{
  "n_layer": 8,
  "d_model": 576,
  "n_head": 6,
  "n_kv_head": 1,
  "head_dim": 96,
  "d_mlp": 2304,
  "vocab_size": 32768,
  "activation": "tanh_gelu",
  "norm": "layernorm",
  "norm_place": "pre",
  "norm_eps": 1e-06,
  "positions": "rope",
  "rope_base": 10000.0,
  "rope_fraction": 0.5,
  "qk_norm": false,
  "attn_scale": 0.102,
  "bias": "none",
  "tie_embeddings": true,
  "parallel_block": false,
  "init": "normal",
  "init_std_qkv": 0.0157,
  "init_std_o": 0.00393,
  "init_std_up": 0.0157,
  "init_std_down": 0.00393,
  "optimizer": "adam_variant",
  "lr": 0.000416,
  "beta1": 0.9,
  "beta2": 0.99,
  "weight_decay": 0.17,
  "lr_head": 0.00381,
  "grad_clip": 0.5,
  "warmup_steps": 328,
  "schedule": "cos",
  "final_lr_fraction": 0.03,
  "batch_tokens": 65536,
  "seq_len": 1024,
  "doc_mask": true,
  "train_tokens": 509100000,
  "steps": 7769,
  "dataset": "wikipedia_en"
}
Each number is 50 + 10 x the weight over its row's rms, rounded and kept within 0 to 99. Layers, rows and columns count from 0. The size before them is the row's rms in percent of the matrix's.

# layer 5 MLP down (transposed), 2304x576, rms 0.0165, rows 856-910, columns 320-383
099:48 44 61 41 52 37 48 51 44 54 54 52 41 56 43 54 48 50 35 53 56 40 52 51 60 64 46 37 42 53 48 47 46 26 54 57 51 35 45 56 55 66 52 29 69 51 35 59 36 43 62 58 63 56 35 35 36 45 55 63 31 46 68 39
102:53 51 45 39 44 48 48 48 44 47 46 42 40 73 48 35 48 62 58 47 56 39 53 65 53 60 37 60 51 33 46 47 43 59 58 41 48 35 35 37 52 54 38 42 50 53 42 52 46 49 51 56 42 73 54 42 55 57 71 47 30 46 41 47
111:31 39 57 54 48 53 42 50 45 51 40 47 58 61 47 55 38 57 47 37 52 45 48 56 41 32 59 55 44 50 49 47 46 54 45 51 45 56 46 28 55 41 45 47 76 47 58 41 49 58 35 50 44 44 47 45 43 44 63 49 52 47 53 50
095:40 69 37 50 58 56 62 42 47 50 43 49 67 53 53 44 47 60 30 61 63 61 38 52 67 45 44 60 40 44 50 40 39 44 41 47 57 58 56 40 40 60 40 66 38 62 65 47 51 51 66 34 57 45 43 51 51 65 56 75 43 43 57 60
087:40 51 56 52 62 49 55 56 51 45 45 69 29 44 45 56 59 51 54 49 59 53 64 48 44 53 46 52 60 56 37 41 47 37 35 55 40 38 33 62 63 40 46 57 44 48 46 46 56 47 43 61 62 32 55 53 43 42 34 56 63 47 51 48
096:50 29 70 57 52 50 52 58 63 56 62 63 47 60 46 57 69 52 40 58 53 64 58 71 54 53 42 50 52 55 61 44 42 64 34 53 43 49 43 55 58 36 48 56 67 49 63 56 41 57 60 55 50 43 63 67 26 54 64 38 66 42 40 44
127:55 65 38 39 43 60 54 53 58 61 43 46 52 63 50 65 47 30 46 60 45 57 56 51 36 57 52 44 44 44 45 45 57 53 39 51 47 58 42 72 45 52 41 50 33 43 55 39 48 47 51 55 46 48 54 59 62 59 61 47 50 32 52 52
101:31 46 40 49 46 53 46 50 73 46 55 60 40 49 49 66 51 47 54 52 33 41 49 55 67 62 39 45 54 46 36 32 39 61 36 48 51 49 50 45 47 49 55 65 61 37 59 37 42 38 41 36 57 53 58 41 50 62 51 46 57 62 60 52
107:45 39 62 51 22 43 49 55 50 36 43 39 50 44 54 54 47 46 57 48 49 38 54 40 46 34 36 38 59 42 39 52 58 51 75 50 69 44 45 42 51 51 43 47 46 51 46 46 45 57 56 45 47 57 48 53 51 47 30 53 60 39 67 45
101:48 57 40 60 46 59 60 55 25 66 47 63 25 35 42 42 47 70 53 61 50 40 47 56 43 58 53 55 48 47 53 33 47 73 50 39 38 56 38 63 41 36 70 56 42 39 62 44 57 60 33 53 46 50 46 50 49 55 43 40 44 60 52 41
097:74 49 53 36 60 42 62 50 55 57 47 62 54 55 43 38 48 45 53 46 56 47 33 59 64 58 41 46 44 43 45 46 38 39 58 39 69 56 57 40 55 47 60 66 51 56 44 42 65 43 41 49 47 42 42 52 33 63 66 60 28 45 45 53
104:43 50 53 47 55 49 51 45 47 47 42 63 51 20 39 47 52 34 59 49 49 43 47 55 61 36 57 61 42 51 50 64 55 48 34 42 66 59 50 53 62 44 61 61 55 46 40 39 76 52 51 60 65 47 50 56 54 33 57 53 63 51 51 57
095:38 53 57 40 43 36 42 47 52 35 43 59 44 73 48 46 51 37 53 53 51 39 58 35 50 56 41 39 55 53 69 75 47 55 57 42 42 32 56 49 54 42 50 51 56 50 55 61 54 39 58 61 48 56 39 46 49 52 58 69 60 44 54 38
123:47 58 47 54 44 53 46 54 49 43 55 57 55 31 50 49 56 56 47 41 50 62 56 55 61 37 49 33 56 37 53 38 53 64 50 53 39 51 47 55 50 28 44 42 48 53 37 59 40 55 37 37 59 37 40 60 55 60 32 37 68 46 56 52
126:40 56 50 60 46 60 44 48 38 41 60 51 59 49 51 57 58 61 44 47 38 58 62 52 46 38 54 41 32 52 49 46 36 66 53 56 43 46 44 52 55 41 46 36 58 49 32 51 42 49 44 47 47 47 57 42 42 49 40 62 67 59 42 66
101:48 51 61 41 58 46 51 44 46 46 59 39 40 61 66 58 47 43 53 46 41 37 46 52 55 48 51 62 81 57 47 50 62 51 69 52 58 55 38 63 56 40 55 61 61 51 39 69 67 43 50 59 36 41 47 54 55 50 65 54 46 38 43 58
100:44 43 33 51 70 56 62 48 71 41 55 55 37 48 53 45 46 52 51 51 37 34 46 59 45 66 55 48 50 44 57 41 59 46 15 50 45 56 19 50 37 50 40 65 80 44 32 50 40 53 45 58 56 44 49 46 73 40 54 61 40 70 51 29
106:61 57 47 56 51 44 36 30 44 52 65 57 41 48 45 45 56 28 32 56 60 36 46 59 55 40 44 65 61 44 41 53 31 36 31 44 51 57 51 51 70 64 53 43 50 48 62 57 68 64 66 65 44 41 53 50 66 44 53 58 62 65 51 41
102:47 66 62 27 44 43 33 52 52 43 49 62 44 33 64 55 69 61 37 50 44 59 51 48 51 52 47 51 61 49 37 53 48 46 62 60 49 46 57 52 63 60 54 46 50 48 62 79 54 50 42 57 47 43 57 40 48 57 45 64 37 53 32 42
098:50 41 60 46 46 58 47 42 64 57 60 54 30 77 50 62 51 71 70 53 51 61 45 38 43 43 38 38 55 47 60 50 45 59 56 48 65 57 23 48 82 56 53 55 76 72 37 68 47 68 44 65 39 50 59 63 37 48 49 49 39 46 36 68
118:62 62 59 61 49 51 44 55 49 59 60 54 49 35 49 53 47 52 53 57 48 45 40 46 33 42 29 47 29 42 27 55 43 38 49 69 57 56 54 52 53 30 56 62 55 54 41 49 40 60 46 41 51 40 75 54 46 52 53 67 37 39 56 61
095:57 49 54 68 50 57 42 66 56 66 53 47 49 44 48 66 28 41 54 57 50 53 40 42 41 46 40 43 52 70 57 49 45 66 48 64 59 61 76 54 56 45 64 44 41 53 47 40 67 57 53 61 59 46 24 60 49 60 54 46 69 58 51 59
092:47 49 53 57 51 34 62 42 35 54 58 61 45 90 65 48 63 52 45 44 43 56 43 45 53 38 49 41 60 45 50 55 48 59 43 38 51 44 73 46 46 59 42 49 39 57 47 58 40 65 60 56 60 56 33 52 46 66 65 57 64 47 43 44
119:57 54 45 72 50 53 63 50 44 64 34 34 62 44 43 63 51 49 47 53 50 73 65 51 49 53 55 53 41 48 47 67 39 61 59 56 53 62 41 55 38 41 47 44 46 54 37 68 51 44 39 62 58 60 56 70 39 51 55 46 44 60 38 26
104:56 53 70 47 44 62 45 52 46 56 51 65 55 42 48 55 57 32 63 54 38 54 28 53 65 55 55 59 45 45 57 47 57 46 55 40 45 58 50 57 64 54 56 59 34 46 40 58 59 39 36 38 38 49 38 57 53 56 29 56 61 54 42 38
101:42 55 65 35 44 36 29 61 47 55 34 45 43 50 36 33 55 82 52 47 40 43 39 53 58 48 45 50 55 65 53 52 57 48 53 57 32 53 52 56 51 71 44 46 42 42 53 61 33 79 57 64 45 69 51 39 42 41 53 34 40 44 41 47
100:46 57 63 42 56 49 47 37 47 44 43 45 41 59 65 35 50 39 43 43 61 46 50 43 47 37 29 51 60 52 50 44 45 70 46 53 64 40 44 50 49 64 48 56 57 50 49 65 57 59 38 59 52 49 53 55 44 50 69 48 26 51 49 30
103:60 57 33 42 45 44 42 47 56 64 48 53 58 13 42 58 43 17 53 52 42 57 47 40 55 54 50 61 42 51 40 33 71 35 59 69 54 52 47 49 63 54 44 64 39 55 48 38 48 51 57 59 28 34 62 51 49 72 45 58 54 61 55 38
102:50 43 29 34 40 48 45 47 76 53 45 47 54 53 55 39 61 44 43 60 50 47 44 41 31 44 60 57 44 44 68 42 52 42 49 47 54 49 53 45 60 64 53 57 61 69 55 68 47 43 53 51 41 55 40 59 29 39 38 48 68 49 70 66
094:61 48 49 69 42 62 52 31 65 47 38 49 42 58 43 51 50 68 39 47 61 56 45 39 53 46 69 53 49 38 39 44 71 36 37 31 46 34 40 66 56 51 44 42 51 52 35 50 41 54 31 60 81 59 49 52 57 62 56 49 43 49 65 34
104:42 36 52 28 36 43 50 35 59 24 51 51 37 32 51 58 53 53 58 41 64 46 61 54 40 26 55 35 54 52 56 47 47 55 35 46 39 36 50 50 37 65 40 48 54 30 51 50 42 35 57 60 48 58 65 58 60 66 50 57 67 44 49 51
107:77 53 19 68 43 51 59 66 39 52 51 41 47 55 47 41 46 32 58 69 49 50 47 41 46 42 43 41 40 44 59 80 41 54 56 64 29 39 46 61 29 32 67 52 38 61 40 46 55 54 46 30 47 66 64 54 42 60 55 31 45 61 52 64
109:45 44 52 54 57 17 58 47 47 54 45 35 26 81 54 38 30 64 43 34 41 56 47 47 52 47 66 60 43 34 53 45 39 50 36 28 48 47 54 61 42 36 51 46 55 42 69 46 37 46 50 51 53 57 40 59 42 59 49 44 66 68 68 51
098:35 65 49 55 50 48 38 46 53 52 69 51 49 79 32 43 63 41 37 43 46 37 49 38 32 62 68 56 44 66 53 51 49 61 44 42 64 51 37 57 32 43 45 54 48 60 52 59 46 43 60 54 66 29 60 47 51 68 51 33 46 48 42 34
089:52 57 53 51 59 50 38 42 46 58 56 53 42 49 52 53 32 65 43 66 45 44 50 41 22 40 66 55 56 59 50 63 48 38 50 51 75 47 59 48 57 58 42 48 47 62 56 61 47 51 64 47 47 66 34 38 43 39 56 45 47 42 55 50
097:56 39 51 66 45 51 46 67 60 39 57 46 43 60 53 41 60 65 41 40 67 57 64 43 44 52 63 47 52 52 60 36 64 25 38 52 45 60 50 51 36 58 66 41 41 45 52 31 42 46 41 49 42 58 50 49 50 58 43 41 62 63 48 50
109:67 47 41 41 41 27 45 36 44 50 44 37 54 70 45 43 38 38 56 60 62 61 58 45 41 50 49 43 61 34 56 58 52 50 77 52 77 41 55 49 59 52 52 44 52 49 51 61 47 44 46 50 47 51 51 44 61 42 63 48 44 46 64 67
103:40 46 51 59 25 46 58 58 58 50 67 47 49 19 61 53 52 40 47 37 55 71 34 65 66 46 60 38 48 51 53 49 38 29 69 38 51 45 47 56 50 56 51 54 46 38 36 61 54 55 51 35 53 49 55 40 59 45 50 60 60 56 53 59
091:58 49 46 38 39 48 30 52 65 56 37 55 44 50 59 69 43 52 52 38 51 54 48 61 27 59 41 51 32 52 47 41 52 59 77 57 43 60 40 58 57 58 50 50 44 37 45 42 34 53 55 37 74 49 48 64 56 59 48 49 47 53 56 49
095:40 50 67 40 32 66 49 53 56 58 51 51 46 60 50 38 48 50 60 61 43 51 56 62 45 53 55 44 67 39 34 33 59 43 61 80 62 53 56 37 45 43 53 55 43 28 43 39 46 39 44 58 37 37 34 52 58 32 48 52 44 52 51 64
096:44 40 43 55 54 42 53 59 38 33 62 51 59 49 56 45 53 42 47 49 57 47 32 49 54 49 71 55 53 58 60 46 37 51 46 59 66 50 41 60 23 44 48 45 64 57 59 55 68 59 70 66 38 35 54 62 62 46 54 48 66 66 32 47
103:50 54 49 60 44 50 47 60 60 42 39 56 44 68 45 52 26 65 45 43 34 47 55 51 54 49 58 26 40 59 56 54 56 57 48 49 43 50 48 32 53 46 32 49 43 52 56 56 52 51 57 44 44 46 44 38 62 45 50 53 45 52 45 51
098:51 66 42 56 44 50 54 43 53 49 53 52 51 99 39 37 56 41 42 32 46 46 42 45 45 52 43 40 45 47 48 54 52 48 48 64 57 51 54 33 46 53 65 61 61 54 54 53 43 52 50 48 44 42 67 51 37 37 45 51 55 47 64 64
094:43 57 56 47 52 48 38 63 72 66 56 46 54 72 38 40 46 43 47 45 39 49 66 44 40 48 58 59 48 49 54 39 35 59 38 62 60 66 25 36 42 39 62 50 55 58 55 46 52 25 44 45 44 46 36 35 48 59 48 55 39 49 66 63
101:60 50 42 62 67 47 62 46 38 53 44 48 46 59 48 45 50 55 51 52 55 61 46 62 61 51 52 44 41 58 45 35 43 38 50 51 31 54 41 38 42 46 59 49 59 59 33 43 58 43 62 43 49 54 40 43 31 37 57 55 39 34 59 52
097:60 42 58 55 50 54 58 64 54 72 54 61 49 58 60 51 47 50 71 45 72 54 48 62 57 52 44 48 50 41 49 43 53 54 67 31 62 40 32 36 52 58 55 56 48 56 62 48 56 43 55 49 63 69 51 65 30 48 37 26 23 34 30 57
105:70 36 52 37 37 59 37 62 52 62 55 70 34 38 45 47 37 51 53 41 49 34 36 41 78 47 53 51 51 56 67 48 40 43 60 36 49 51 46 54 44 63 41 71 50 38 68 36 42 63 37 26 54 19 55 74 32 47 37 49 32 48 49 59
085:36 32 49 35 42 59 50 50 60 50 48 49 59 55 57 42 39 47 55 49 52 63 65 40 51 40 48 67 62 34 26 52 33 47 57 69 35 41 67 39 67 55 53 53 46 33 53 81 71 53 48 55 39 58 42 33 42 69 33 41 71 68 53 34
089:51 46 63 45 51 51 50 52 37 39 63 47 52 52 51 54 46 47 41 27 58 51 49 52 59 47 41 33 31 69 56 61 57 43 35 37 39 67 57 55 54 53 56 58 69 48 55 48 65 41 64 44 63 61 49 40 70 50 38 60 44 64 53 46
095:43 42 35 67 44 67 54 56 38 38 47 51 44 77 60 37 51 46 42 43 47 45 42 41 35 31 45 54 53 45 53 60 51 56 41 59 51 46 52 55 40 59 63 41 49 52 56 48 47 42 58 44 49 43 67 63 52 48 48 67 50 49 52 63
100:45 50 50 44 51 61 62 51 41 52 52 40 48 56 42 43 35 66 52 37 46 51 60 53 48 47 29 58 30 68 48 45 49 58 59 63 51 61 35 58 61 54 56 49 43 59 47 57 61 47 49 45 56 71 43 47 28 61 45 53 51 54 54 50
093:44 68 55 59 57 64 45 64 45 55 48 49 58 74 59 34 45 50 46 29 42 52 51 46 52 40 47 51 29 50 47 45 49 56 44 37 50 68 53 65 50 52 54 48 59 46 29 60 39 36 53 71 49 41 62 46 52 34 47 44 68 53 58 53
102:44 42 39 56 60 23 57 56 53 41 48 56 50 22 44 54 46 51 59 37 49 63 47 48 48 60 39 49 55 48 34 47 64 49 45 46 52 53 43 36 58 42 51 46 51 64 42 53 54 67 27 43 45 37 41 72 50 51 42 61 44 53 63 62
094:63 41 51 62 51 41 46 51 61 57 48 32 42 55 51 44 46 66 49 32 51 46 28 63 39 59 54 33 40 56 48 32 43 30 56 50 49 60 64 60 43 40 23 33 48 45 51 44 33 64 40 36 60 51 28 56 44 44 61 55 38 46 46 48
098:50 55 48 49 59 40 42 49 59 43 44 65 72 52 35 51 47 50 58 36 42 42 54 59 59 60 64 46 24 50 53 52 52 54 41 43 41 60 61 40 41 70 42 42 51 64 50 44 36 33 55 44 46 50 51 55 36 66 63 46 37 30 68 55
# layer 5 MLP up, 2304x576, rms 0.0243, rows 857-910, columns 320-383
104:61 50 55 35 51 45 36 56 37 47 30 53 64 46 36 48 47 58 46 41 40 51 49 65 51 47 47 57 49 61 76 57 61 59 52 64 64 70 73 59 56 60 56 49 61 55 66 45 46 44 63 60 58 43 38 52 54 39 49 46 56 53 49 65
105:49 65 43 37 62 59 63 40 57 22 46 26 71 50 50 37 60 39 44 30 59 61 48 47 48 64 44 55 54 50 47 60 43 40 50 58 67 46 57 63 51 70 79 45 44 35 53 37 58 54 51 36 35 50 50 63 26 61 34 52 64 60 54 38
100:65 33 52 51 47 56 42 37 49 51 59 40 39 47 44 39 57 27 40 24 53 56 44 59 62 55 53 37 58 57 64 49 52 54 70 51 51 36 52 63 43 62 55 55 67 45 44 48 53 59 42 55 45 61 31 42 44 45 50 38 46 52 59 39
097:57 34 34 45 33 49 66 53 43 45 50 49 43 49 49 15 63 62 58 47 44 37 48 45 83 58 43 42 40 55 45 46 38 53 52 38 49 55 45 41 46 47 66 66 51 40 61 53 38 60 56 43 50 66 38 51 50 44 64 26 66 51 52 51
100:45 63 45 54 64 62 58 51 70 53 48 45 64 52 48 49 57 59 41 60 58 53 41 31 58 59 60 17 59 57 46 61 54 54 55 65 42 60 49 56 44 61 64 45 48 42 47 59 58 54 62 45 38 67 73 37 51 56 39 42 33 47 61 39
111:51 50 50 46 68 69 53 50 51 39 42 56 68 56 49 50 80 34 53 46 48 46 60 53 64 43 46 41 36 39 35 44 45 47 59 54 50 50 30 51 44 56 58 60 49 48 43 54 40 54 39 45 37 44 63 61 60 63 47 60 55 41 39 50
098:53 59 56 39 50 58 53 43 39 52 52 64 50 55 55 42 59 60 44 42 57 64 48 46 37 43 73 35 46 50 51 74 59 35 45 62 65 64 54 57 41 53 51 56 46 46 54 48 47 46 52 44 67 54 48 50 56 29 49 54 39 37 42 45
100:45 52 43 51 64 71 55 30 53 37 62 45 68 59 52 53 61 28 58 50 53 53 54 54 42 47 40 41 53 49 41 65 38 46 65 63 50 71 51 29 55 66 58 58 75 43 46 47 54 58 46 58 45 48 35 53 51 66 57 64 52 49 47 40
100:50 39 36 67 57 39 52 61 63 34 61 52 66 59 64 54 38 61 32 35 45 38 47 43 50 25 49 45 55 54 47 52 62 58 55 61 47 52 64 57 31 54 33 49 71 58 29 52 51 45 58 46 42 50 41 51 48 44 27 42 47 31 29 49
100:47 61 64 50 28 47 54 57 42 39 34 52 35 62 41 42 53 51 48 37 46 33 50 58 71 59 49 44 40 59 49 36 49 62 40 46 58 51 46 50 36 47 49 51 43 72 40 47 51 62 53 53 44 58 69 60 39 42 29 34 36 47 45 50
102:55 66 40 68 49 63 48 60 49 37 65 49 69 61 44 34 52 45 38 55 42 63 37 60 41 51 42 35 48 47 37 48 43 56 46 52 57 57 57 39 30 58 36 51 42 35 58 50 38 38 51 52 44 49 47 53 60 58 46 51 45 44 60 40
108:73 41 52 55 40 32 56 41 67 56 47 53 60 63 46 49 59 50 46 50 44 62 12 66 44 57 42 62 43 45 54 34 41 55 34 54 60 65 40 46 45 63 49 46 50 59 52 54 45 63 28 45 54 54 52 62 56 67 46 42 57 50 55 34
121:44 57 46 62 58 56 34 63 30 32 46 42 64 39 46 61 41 61 56 60 31 57 57 45 33 42 50 35 40 36 73 53 52 60 46 40 50 42 58 45 48 40 51 50 55 55 39 45 55 58 45 42 65 34 55 60 55 49 42 49 46 48 57 58
116:33 62 43 46 57 48 71 40 50 53 55 43 63 47 38 48 51 60 18 53 40 61 55 52 39 43 51 38 40 66 63 36 43 44 45 65 69 40 60 52 59 54 62 37 47 26 48 50 51 49 52 60 50 35 46 57 30 32 53 48 65 48 55 47
102:42 75 55 56 54 58 50 48 67 51 51 45 53 58 30 37 61 57 55 53 48 55 52 60 55 40 49 52 30 46 67 69 49 29 44 48 38 44 57 57 62 48 48 36 43 45 69 46 40 51 45 55 53 50 40 54 45 67 58 51 38 42 45 51
091:57 53 57 53 28 51 59 53 43 56 58 45 34 58 55 63 61 35 52 34 49 61 51 54 56 38 52 49 53 45 28 47 60 59 55 48 41 63 68 53 50 48 68 53 37 33 53 43 53 56 47 55 58 39 42 53 44 67 37 43 54 45 65 58
097:53 37 67 44 50 54 48 54 35 43 42 62 49 64 41 60 55 62 51 42 34 57 51 41 52 42 26 45 38 46 63 38 44 49 56 60 47 62 54 54 24 29 35 48 49 68 51 54 51 38 48 51 57 53 51 57 31 58 43 56 38 48 40 55
099:30 51 47 53 54 40 69 40 69 64 58 35 58 51 40 46 35 62 43 46 55 52 58 48 42 49 53 42 49 48 52 28 50 41 48 48 62 50 39 36 48 61 43 51 42 46 34 37 26 23 39 40 57 48 49 52 68 46 49 59 69 52 57 35
099:47 70 63 42 62 47 56 20 45 46 39 43 62 52 51 35 66 46 31 52 68 56 68 51 64 54 60 52 48 53 44 41 54 40 41 63 63 48 68 36 59 49 46 42 45 42 50 42 47 48 50 52 40 48 62 55 66 37 47 37 43 59 47 48
107:50 26 34 57 52 61 57 68 54 70 55 60 61 61 49 34 59 42 48 32 50 61 46 56 64 34 47 69 47 49 69 52 37 66 45 34 57 35 49 56 53 59 76 47 49 25 54 37 44 49 57 61 65 45 35 52 50 49 51 28 64 70 50 39
098:50 52 46 58 52 52 45 30 59 36 40 47 52 64 64 58 62 72 36 43 47 44 45 47 78 45 47 41 33 47 48 52 28 45 50 61 54 52 53 54 60 64 49 41 52 50 52 30 26 62 46 44 44 30 70 62 57 51 50 54 51 68 47 46
099:42 60 62 57 50 43 35 61 64 47 48 46 66 50 50 33 32 51 45 47 53 52 37 65 69 41 39 46 42 68 50 60 51 47 43 52 38 33 36 55 49 49 47 54 56 66 49 44 52 54 60 36 49 35 57 48 37 47 45 56 33 41 50 42
108:52 52 58 56 53 43 61 55 44 43 68 36 52 48 50 51 37 50 40 28 41 40 49 50 41 56 54 53 35 57 45 34 42 19 39 41 52 51 43 54 49 55 59 42 52 38 49 40 65 46 49 43 53 57 40 47 66 47 51 48 62 54 55 58
103:66 63 47 41 69 56 48 51 47 42 68 47 49 42 69 47 58 44 26 47 38 53 50 50 57 52 30 54 60 65 46 43 57 43 46 45 46 54 31 50 59 62 51 58 53 54 53 42 32 46 62 41 43 54 40 40 44 37 53 60 39 60 71 48
101:55 48 47 49 60 43 51 58 46 46 38 56 52 57 62 43 45 53 41 36 44 43 44 53 80 49 49 49 69 45 55 43 46 57 44 44 72 44 40 60 55 52 76 49 67 50 59 36 48 59 59 50 64 50 52 55 60 39 61 40 56 61 60 51
100:57 56 38 46 34 49 42 64 55 65 51 48 55 52 47 59 35 47 24 46 44 46 44 65 56 75 31 39 43 60 52 44 51 41 45 43 53 65 35 26 48 51 56 67 49 52 61 48 39 49 39 55 47 40 50 37 34 60 40 55 39 43 63 49
102:43 41 55 51 47 67 44 54 41 41 56 37 47 63 45 41 47 69 42 47 50 59 53 71 47 45 39 40 67 56 74 42 42 55 47 49 53 48 49 44 31 55 51 57 57 44 41 59 30 46 34 45 49 46 55 51 38 42 50 61 36 36 62 66
102:38 58 58 67 57 50 40 56 51 40 52 53 56 58 55 49 50 48 50 47 55 71 44 50 51 40 58 42 53 30 40 51 47 33 34 46 54 43 47 56 48 49 56 49 55 50 43 34 23 54 62 52 58 40 33 49 64 55 63 35 54 46 62 62
098:54 47 29 39 44 51 47 44 36 41 72 59 49 54 67 59 68 36 51 48 39 55 64 75 64 56 59 37 49 36 38 46 51 53 42 63 56 59 65 54 55 72 48 60 46 43 49 59 66 36 66 41 42 44 52 49 57 48 55 54 38 54 51 46
104:45 44 33 44 53 69 49 60 43 36 48 48 36 44 59 31 50 34 39 39 31 48 38 57 53 58 47 73 61 58 52 37 50 49 58 47 46 66 56 31 45 38 63 47 52 66 45 61 35 57 41 55 57 49 32 53 56 51 49 42 40 43 52 47
099:33 67 63 54 67 56 50 40 59 55 34 42 64 50 63 51 35 40 50 45 53 47 41 49 38 59 53 45 49 60 38 40 49 53 42 54 45 60 49 31 51 61 54 52 37 42 75 47 59 60 51 51 48 66 44 49 51 59 38 47 47 65 42 48
101:36 45 45 46 35 74 38 54 47 56 61 54 83 50 49 48 65 43 33 47 57 56 54 44 50 45 46 33 49 59 43 37 64 53 46 66 56 55 50 40 56 50 41 59 50 44 45 42 65 68 54 59 57 47 58 39 42 42 58 53 54 22 32 46
099:50 34 25 57 50 52 57 44 30 48 68 50 43 59 44 58 60 39 45 38 46 64 33 65 80 44 55 50 53 61 55 52 45 37 48 46 48 46 47 58 47 52 54 58 36 46 45 41 51 51 50 57 31 39 47 53 52 47 22 42 50 71 52 36
096:58 44 59 63 46 35 53 56 45 29 62 50 58 49 44 28 56 44 50 43 60 57 57 59 77 41 45 50 41 44 72 48 58 53 49 61 40 49 55 46 41 45 58 36 49 33 55 30 24 40 54 51 68 38 60 64 65 70 26 57 62 46 34 49
097:30 55 52 42 50 32 45 53 36 75 49 46 47 66 39 57 40 40 46 45 37 58 31 64 53 46 44 44 38 50 30 61 46 61 54 35 62 59 53 56 49 50 60 52 56 50 35 71 50 24 49 41 63 28 58 61 34 60 64 43 37 47 41 48
099:42 44 56 71 61 63 57 47 48 54 48 54 54 52 47 52 55 51 19 44 54 47 58 61 51 51 36 63 48 62 53 40 68 71 29 42 42 50 40 52 46 55 45 53 55 51 54 50 51 55 50 54 46 48 52 63 35 63 36 46 62 48 40 41
102:61 48 51 63 63 55 45 55 37 54 41 59 67 45 70 52 55 68 61 48 35 50 50 48 54 65 43 45 49 64 49 48 74 61 38 42 42 64 61 55 51 42 38 49 51 66 52 35 46 48 62 42 44 53 50 61 39 58 40 44 42 50 51 59
095:26 51 61 61 58 50 52 70 53 49 66 51 38 46 45 27 59 56 61 66 50 49 55 23 60 56 44 32 48 54 70 60 54 49 33 47 60 52 39 54 40 79 44 50 42 47 63 62 39 43 53 51 29 33 39 36 69 30 38 42 58 44 71 43
101:41 56 50 55 52 67 63 34 55 44 42 42 41 57 65 63 39 47 54 56 67 47 48 52 45 42 46 57 54 53 44 51 50 43 48 48 43 50 27 44 63 47 56 51 47 62 49 56 44 70 48 40 47 50 70 44 56 74 47 54 44 55 48 60
104:57 48 63 44 49 42 49 52 65 53 51 42 59 53 37 62 53 35 44 56 48 73 52 28 42 51 28 62 44 44 45 53 47 43 53 51 46 68 41 47 52 58 59 67 45 44 49 52 42 44 43 45 57 52 43 62 29 58 62 46 52 46 67 56
097:46 39 60 38 46 45 60 35 35 57 52 37 46 63 35 49 58 42 61 44 49 62 55 36 49 55 42 49 55 54 76 50 52 48 50 60 54 50 48 63 48 57 70 58 62 45 53 54 41 52 58 55 65 39 46 49 35 71 57 47 50 53 55 55
084:55 55 37 51 62 39 72 45 59 52 59 32 49 53 53 60 64 45 50 50 53 54 56 51 57 52 61 60 41 49 40 52 43 32 46 48 59 66 44 38 39 68 40 64 55 64 37 35 32 63 42 46 63 38 40 51 65 52 63 29 46 36 60 62
097:47 36 25 54 63 53 55 64 39 42 51 47 34 59 62 25 52 49 50 53 59 54 28 57 55 38 37 47 56 60 41 64 28 55 33 57 41 52 53 52 55 48 42 58 45 51 52 43 55 77 61 40 65 47 32 50 63 47 47 54 45 51 44 59
104:47 49 58 55 66 64 49 43 50 69 57 43 41 47 47 40 54 57 39 50 42 54 55 34 30 57 65 51 61 67 49 61 45 41 47 44 66 63 52 36 49 45 50 72 43 43 55 46 42 53 72 51 51 35 56 49 51 46 50 39 42 55 40 48
102:40 60 54 42 63 61 39 41 54 34 43 42 52 50 55 63 51 22 36 34 58 69 38 38 31 61 53 51 39 65 72 42 60 39 37 62 53 57 58 43 37 65 43 43 59 45 35 61 52 33 52 64 61 45 47 33 70 30 34 44 53 65 31 31
101:40 47 50 52 57 48 51 66 54 44 50 59 47 55 62 38 74 49 55 44 61 40 55 60 52 42 46 51 47 58 41 38 43 48 50 57 48 65 46 37 41 43 34 49 53 60 35 44 55 42 62 60 46 33 65 54 55 58 47 57 62 58 40 41
089:50 66 46 47 60 58 57 57 52 42 64 59 46 55 31 53 56 58 54 53 34 62 45 64 45 49 42 35 55 85 62 28 48 65 46 49 59 47 49 44 52 55 48 39 43 60 51 23 40 49 59 43 54 46 56 55 50 47 47 44 47 35 59 45
094:55 56 53 43 49 60 26 49 55 48 45 48 61 43 36 47 56 52 52 55 36 47 40 54 63 57 46 55 55 33 39 47 43 53 53 40 58 51 52 39 46 64 72 49 47 58 42 42 60 59 42 32 44 33 38 46 31 63 44 58 53 70 60 65
104:64 50 57 40 43 45 47 52 55 52 41 54 53 50 56 65 61 49 69 64 33 57 58 28 50 54 35 30 49 52 56 56 52 35 49 61 49 37 41 39 41 56 46 48 48 42 61 47 60 57 50 55 33 49 57 43 50 46 41 55 23 49 44 55
097:50 52 48 51 48 50 61 64 56 57 54 31 50 56 58 59 40 64 49 49 33 34 53 40 41 45 47 47 46 45 47 54 35 58 42 31 58 52 37 35 52 48 59 41 45 32 73 40 47 33 43 51 59 36 47 57 44 43 48 28 54 53 54 40
093:64 44 54 56 54 41 64 42 56 52 57 60 45 53 46 54 58 49 68 53 47 61 55 51 50 38 61 41 46 47 56 46 47 55 53 71 60 42 58 46 58 39 65 65 39 48 52 51 64 54 58 46 45 68 46 40 71 59 46 58 45 40 63 28
101:52 38 41 50 68 41 41 52 42 65 49 62 53 56 41 48 60 71 53 50 45 52 55 69 50 56 58 50 45 46 48 51 48 32 62 37 62 56 52 55 56 65 44 44 48 29 24 48 60 41 56 53 40 47 37 32 49 52 66 48 43 38 49 42
099:41 52 40 40 59 42 30 41 49 45 40 54 42 59 50 47 59 46 43 52 35 48 49 48 48 48 53 46 63 40 73 57 39 58 60 59 58 51 54 54 50 57 57 37 62 56 48 34 54 50 46 66 35 66 49 60 49 52 58 51 46 41 50 58
101:50 45 49 50 69 33 53 49 59 48 57 59 61 40 39 40 40 62 44 35 34 62 34 61 46 47 31 54 65 52 50 52 49 46 46 59 72 55 46 57 68 53 74 49 51 54 49 38 57 48 66 46 55 50 53 31 56 36 32 54 32 53 63 44